From a checkpoint of a small transformer trained on Wikipedia: MLP 512 SwiGLU, a variant of Muon for these matrices.
Each number is 128 + 32 x the weight over its row's rms, rounded and kept within 0 to 255. Layers, rows and columns count from 0. Numbers have three digits each. The size before them is the row's rms in percent of the matrix's.

# o: layer 15 attention output (transposed), 192x192, rms 0.331, rows 111-127,142-159,174-191, columns 64-127
# v: layer 15 attention value, 64x192, rms 0.0794, rows 47-63, columns 64-127
# gate: layer 15 MLP gate, 512x192, rms 0.118, rows 0-7, columns 64-127
# up: layer 15 MLP up, 512x192, rms 0.128, rows 0-7, columns 64-127
# down: layer 15 MLP down (transposed), 512x192, rms 0.0469, rows 0-6, columns 64-127
o142 090:107115162118145092115089104125155145184126085043154158099141228098127143123090152152108067051089120132107110121132129082146114103172107167084114159136130208127185112148140118100131156118102111
o174 106:082081114156127113128105119118174149125131164205181126160133096125126107050117100108090145172123127137167121144112112147137150136104137082166135117135067122119081121142107114152118129114114115
v47 092:064136164114127108167116070159084116112170166085176188115089164094131059108155181128162148087101137105084115142108138187115183106159140168108103103123166109094133160142159069095161147091066127
o111 110:168093147078117135134089135087144066147185126081096098133110173140200080101120139129100154153101126155159174052130130136145055081131141136168130085192146087107149086138148086140129180170105141
o143 090:147126157164153144108182159126138107130168106177169126108172168187067150114145099149155114159129114108135154170080119177096152141078140131085171172151136115173212108106128199101160077132154114
o175 095:097164080170128116145141108177151132079119117104137150148095105115119182111139097157182147114143161172123134079126098097150209189152115143047139160092109156120072139157117146099147095160083150
v48 092:136137156127154146091154096105113066121111137103105120142112186140151114115198043140109106114130184097137142132144143123123109169087079130104137140133114175113131115103165154142143103152157100
o112 094:132139179148096101137137120102139071094119077103160103075171135094102094130086160113128088128100151178092069110109119118160123153181081115126110125115096072147150120184141116134089115092137152
o144 084:143123072160175173147140165112119146191184165149142137139090104104102197203119145116128130112202132071095132080098157128124100172102212116169113097112139102084144163154093126140141144140165128
o176 109:150141141102139106131151147138110137085095095106089147136082110158082124103127143130171151117085116087157130129121171165114134123075095128103156130153105213133055111137135143094136136079145118
v49 090:141204092109116133175086092127120105084149147132159127107146129131131121140124136078155117091135201147156127157111109087157091102092187088076154151128125179126145100109145126074131149140135144
o113 093:143199148117146144089121105084106135167123072165175136147098108203145131144097164127123127149151141069131121119100142157167107184107152132131134108046121142116125114152182130119166087123087135
o145 098:090132121129122133230131143083131102177147126128164117127176165110130150112130100115092073095119147094054145088092083145108150115131062137121129096139161057136156148156083178149117150120131168
o177 106:114118112197131150164103096134128176114070146096091129100109133126115116168145123159185160107143167203165160152181167082116159159153187165051148161172097165114114122059146075071094109093090115
v50 083:151201141124086097160132100105125111071108132127112096140059105122123148138152126061131196168190095100173118182182164100142078126150158168149083163115189141087156187117102137114101074097148169
o114 102:164145104139145148144113101161157126111131080165139119110108073061107180166086118068105126100161161137123133123174094205174101096134096116127174174147136146123137125092150131154128114130172115
o146 084:097131165161145171105178149128174142097129182133151124104116126189152159104125121110121115092118129121126186068147158071104129192128146104143105103093113132167136130164165074091132133148131105
o178 093:126061130107147100120138075118133111154114183116109087190120159154133094174152153159126164116129112125114159163104127132106124103155131132100066132157181158104161120069120111147141174081082145
v51 091:106128071104114119110156078093160076091086126122128140107112141131096164181139172126124114094111110062155100119126074168126143186098150075142131163085131156128110173144161153165124146091142140
o115 095:143126124130140122117082126121163113139095142137103132134101089163119208116125123169164121141173093130166100128152145176132114159099084080107094069101115124076143154107120155200136150141126118
o147 093:089107172128110110107090120163090081127175127137105125145146143151170072169089114086157067086150166142128200097099108040089175077195102144153152149123122068107151086122130118082128144197060145
o179 097:120117116107109164162166152110128146157110092119116097138085175103127150147197128134116116173134098089190111163103121135120096137076094041147127105176070208124104099149137149090126106082178104
v52 089:169147181129089125132097066131112069108144141156214154133176193133112148150113120127166143117094067072076144079132130157131146103173134100075078162152189088133144130105183113121135105125120159
o116 085:135125135084121094143100196113153103168089122126161110154073178121149126103109150118144141106110123159103075191127130154111110085086146141135128125166118088085176061139118126120093095117078133
o148 084:112168109059129151139154133130095189147165153154160139171160119138134073126181133126097152114180165065142138080172143052170124171142102175155175114149139148188090123133089151125138152119126126
o180 117:118158124163153125110128066151135077104150159139123136108129113114131169170126145149172153156096090201122164085120123142155151156153157127122103136126165139149098158159140077068150154171152154
v53 086:081177117105125123181136141126107124160077142169105121104165085176147109096158159173162079167176138132156101126053048117202146126126137148161165158129103157139146156175129067153133141121093150
o117 088:157134122147135116130111123149094103184118079125096129108121144129125103162119110150108166092119140152151120163143161154095176100162234148109145103097132132091131082125117129048082183165098082
o149 091:129112150054154110146162121151190140141128092096238097115144158097120095111127095139155115140116146209160147110170149170147181092162111128116175131134159133148189161091139137142128096131159142
o181 095:111134109145179146146085127138135092120135146171061106111103118178094127151138159148063086110160098052119120166144145074113075187086099165083063103103161192118119152097091088143114154122098140
v54 092:112126131206173124160137161159129082091100133152163186133136144124094184075163142121175114094101127125160108094104141120142142162081092101100103159066168051118138129151135076103204136147119145
o118 080:125157174126134176137106168113152101128129151133170131131121108089174129128149070138133062179153097097118129162101146146138149162105093151221122145130123175170108188105071179205149097135122154
o150 088:122155102096136118085146108147116084149146038098130109115099178123120104180103113115077198136148190111112128162160130146107158114127162122074133106118134102147150108067109055081106135118148070
o182 116:119133122130137094153185128110107109117115132162138138149181116106107109074143163121147140106106112147126116043100130095177116107115139116153124132116131067124138082194162139130120140129086158
v55 087:115090148117154130142060143110138119141104123092071148192116107142113102149150111144100095147138122163148158133132156158131143183149125148146188134129111131149217178176146105099108133052166136
o119 084:147155167090173132136107121090121074143133126119135129162131075158081081091116064167190108124151129143077129164136102152140144205120111109150143087098088172101088131133154080166110092147113146
o151 087:152140101151124105093131149166117147106138132102131080114086188155162126149089131146117152142064162082115051035145127129162113094149110107142082122185171195095101107171093165100129163118095167
o183 109:107154161141117083203127160116143088174105163122134135152161135149105148169137170140113093116114066108152151152145160102125161133142125147128107110117123078139160176116117117121101168115155142
v56 083:201126176135099120132054172164120125114124111153111139139105127157146117111152161108141118119120147211111201136092114208127119089084095119103177116053083194108148115113119134125140113122129098
o120 093:147225123107101145160112140078100138113176159153208095130163106164142180148093108121101115138115102121132140157147141134119142167101092123177117164197124164149158125110088118157093098106138102
o152 087:103075123071200139109125135148099106128095094162088134116085138083084077169128096170198116172165099079150112140104153075159128104102106184129125090085136175109125184096191105137102159151136153
o184 096:146110125163088136171129143140169108142096069109146115191156140106089197142171157096053098092114133120118146174137101156152160153129127071103100129114102142102142113127132186120156147101098141
v57 090:204120080096156083132133062170077116115094129154112157132084104146111085134117124140085147137169124123116143136160136100129082132122157128162138080168120154123092139127112069157088104128128083
o121 097:045088167147169107131169130135167155135126141126133128175118132092100141098128094195177132151131135091085129180145129038140126105141122126169104135145139125139117170104139118140150136130128152
o153 086:140153127108146150166081122098167146144120200138127065108175170127184096115155143142124133133128150112161168125147108113124170098131141158067118080091165062119211089133112160142144109105064157
o185 108:146179090150116116109125170182134122078110120157151149163136123130083157174106137100091104133104079168162113142170094205139144122137171072201145158171080237150079154138154143097104138146110077
v58 086:087132137144084101104115092173154176141158130169176148147138162140123111086114152096119106118145179150159133093077090097146076123156107138100115132095182109061188080128164114114161071137150128
o122 099:055135141130078136064105152180108070129149159147150161153114098167152140128098171110144058147127155141108139133098113109116131169170117107085127126145171115089125141175194065122140064166145087
o154 089:167071147123170152157157097113098135120089114114089130100101135139152181167140142174119166149102088141162126123173188164147186114181121121173130147121109195145123154111163169111137173100151135
o186 091:145148146114126125168130122126153162081105171121120144098131114139103130083175102116145162183128152125097080137074110112152098124110120127095081101185144112071115099181128193155105111135098118
v59 091:122144143100144135148123141084138117103210050137131162112071127084143147144135174106114114139164127100091141167126159159100192195099150146161124139154122127171124124199111165153114138120175081
o123 089:115085131129129114096126127149115196150116098129107085104120100117156088156061154157178149144074095159163076179142065128097121190118037131138152179081128157077093128116169096109158097098167117
o155 095:134142131138140101163142067067085112094119192179099135147145193185129117105178091129144123144112099135117130123127092064126142076105175146177162101140108118169158136097153111085146152151102104
o187 105:099146160150128148130145153178113106175181080133189175098150154116144086172088157103155118125137124100085094079082117161091173165135164173117098127086135145183164187122129157169102128125126115
v60 089:170133102138141114165113114109149090189133149132108127171131147114173068163128149119122096112144126105122095093074082162120117178093146128132120076121164099154147123057111098106115214152181138
o124 093:088163110104086164165088120091150109047149085117147120045140096125137141116115108129129133137104149157128180049125134120174125098128092106076204124159102117134135143150138100154160123121112071
o156 088:123070141125151090082143117139143180108095079169090168148098133124132136103113181090104128157117124122091083090118143124073155097148183106142088126065101115148062136159126129153119182131102166
o188 110:152181117141137144091075177095086111169137148125147078152110128145100131165144104154209074111162133100110095192146117127159106172105114149080131137140139130135126146136129088175147078137145083
v61 087:130158165104126141115109133127148121100154165199095098079131176135052175143174149196111151139095103135144146129137150094126157142114119097098126097061107120104119085204166123101126166102142102
o125 099:171109113129089117166145082097125133138122123087135165191145140122144179189121191117147110096117112064139189141159075111142158113141131146139204121146167128135127074079179125119115153111123140
o157 082:133112113145154076113102171147098120121100178133157088110104118097185100126110164065119084111184120140141140187159175148165095152163115205070089119109097180116179122192083053083122102143096176
o189 097:130150140108096104152106183120106110074123038158127106131128125096082171095091121153158170156107138128107089144131123112103163101085092096145129127090088101145122056118110089172145142110136100
v62 094:052125144117140109125128136103129152125102102127086111146066133145102074112146128154116109124102102166165184114156111098071140116131078146148137196090121115076143135072157104070110144122124096
o126 094:130175091097151159190132144161126086145085157172102094136081137128129109105139063132111128180117087103077141069152113132176096091066187142147143101156077134173099151110121166119146127153124155
o158 096:161137126147173131101149132111128198161147190132100154103133131143166154176202177133077128076134174142132104116159111112071144152155148176127150115124171160079095170199150134134151164126129089
o190 110:065114119148117109156159141055135167152138085110111153161154084155117110115089131167131131088170072123089128143073117097150090120164141094109112143115101038143168066057108145203092066121098178
v63 085:090103147117139097158092114105130150082107124097089160098121176184154114133060159094063126165171102099089111070147144116119129109102104115097127056139163109076125134155152173098113160097104132
o127 084:156168113072080130080123143137143074118134124167061115109167154144118154155106112151123124155057167170178146110137128137101126122119098150113103101202108114144156093107153103156056126106181163
o159 088:109103126165193157145155116139094107145116137152118114157098186144101067139137149133090151103136110139183081146043104089146144113161103102120105133167162074186084152124086217101140099132099078
o191 104:086138119143156119140125125091139148122161093129140121149102060135147088129066132128130085130152137063128168089187178128142122153088155138130152148049077163080118185130117081071168168152055125
gate0 109:158121119117112160090156076126163121152122144104145154123149115148109114173145095153142095079113170083184077143123146154142147162182151095118177108186120113192132128087147134164079169106201120
up0 109:135112110159118137122131122111122114178139101123145117103154144106163113144137113054146123170118104116160162139117110142152084131131093079118111124107117138110168187141123125116166071072108129
down0 100:148157129101107112147141162161119115109183127195134113138154167164105169145092095103185203026155070116095124080154115136136115124132180152125148147136082131111107103106139134112125115118169126
gate1 104:116152116097152191109140148046157074140166179113131184170167099093156069109114139133099141105109122129124144158127175186150139082221202128132149155201107067132149123153174114098157154137147123
up1 098:174135141137100098116174124130126104103095159154107200122074171164182110154152055147125089091120138136192180198180048113140152162102107109152135164130165131131170146104157122148073125138151103
down1 097:102117068141114097119035109128143129113132149098146124105188121130135167124108136111137127126147142122118148163092158088110124174108182061115124143128078152061135134093128154130166118130154113
gate2 104:150124072147080113108127129122092247163109140149148141114162143084149174167121082116125125145149109154103146081097184186138126116155176169097134112152143141168139116114079110128055175123111114
up2 101:123159101133141129142152152076140093208149175096089153133178106147083136146114112147100132130121165138111135090100133062139132097104094124181131116105103096138096129134157116136066147167114117
down2 109:165108139061108095184123127069165111093149113166137123164129129114123148115105144159028131227144161155130160189125082110137088094168142076140114135152094132156114033125147174132139124117123137
gate3 093:121103165142097167183117115149162228123130048099096092149133147136174109055147137120100097144109140093128141173181148177097115140154137127123079096062090093136142217145164113122163142135166189
up3 097:132177194121064085125116109089128126167117099144145120119148115134129135141112123086124147102098121092124110077159149132177130108071085159130186132144138233103133106088155112172093160141112106
down3 107:106157172128140182135114169175145146071084124120120116120146207143135090158153109070070145122145088103126130064095130155135113118157125122066124146156167110131119123143082175214154132121079122
gate4 102:126088081109105193144158139130133184173124143103176127128114144126149066094132128095155171130106156147179131093162181141150136139115152141146095092128044118153129149131149154130159136126084098
up4 103:163098084139127143117088125129162214131125159048124120155154123117089131059130144158162152133216093102151073135089119126148132115098119166118154116089115163133056150167126152106200111117137137
down4 096:150155140084168108104151086173158150096141074110122153156117069089116100175151121139148241137075078110132133104090132122118138112092094162106114124143072155115106140112144131146186187132136132
gate5 103:146141231131164111153097135102123127147099164161083124185092132097125199156083116118130187094102158107130121101112148170090134185106119096148095119159160162154153135142128099116205125168122096
up5 103:084100121126196192092087116120127121125132126116111141148102152153145145167164085113101178136141118084137150128109168096148103146101145128105178136166150115129086208049127191127189112050113113
down5 102:161180087090086120096152161112115142109126143202165169149164083161118115129121132063121132098096145168096143101101150138153128172151065110058077182079080129091103147143149113089157161103121104
gate6 107:149084150128128153149139131131156114165144123112116155126171125166106117129132206145126132169135128075150079082119148109110101164115104132135149111089084141132101128153193200102114119160130160
up6 113:126153180181143168059202087122135134123137153109098130123147114124106133181132159155126099096119105155130120118183147104072147135084144154193120089114187107103145137208117139119157134113096055
down6 107:124125120081153139089120124095119177141123159155106167142066071120130083128128118101143091064157155087138163147152113149137087184109103089141150185104178139055136093108056115151083153198098070
gate7 112:111124104048125162116098096080195154146125114105126152073074173223125112117187128065125084153120125090140128145123112130135140103139141097146133101140088138108142155164173122081096133105115089
up7 106:126094085085065079112121139155167114146174075123109141186116137110106141136172129121109129106129142139203093114103135104121104111156184125122075122081128106166101146163071129142122120154127194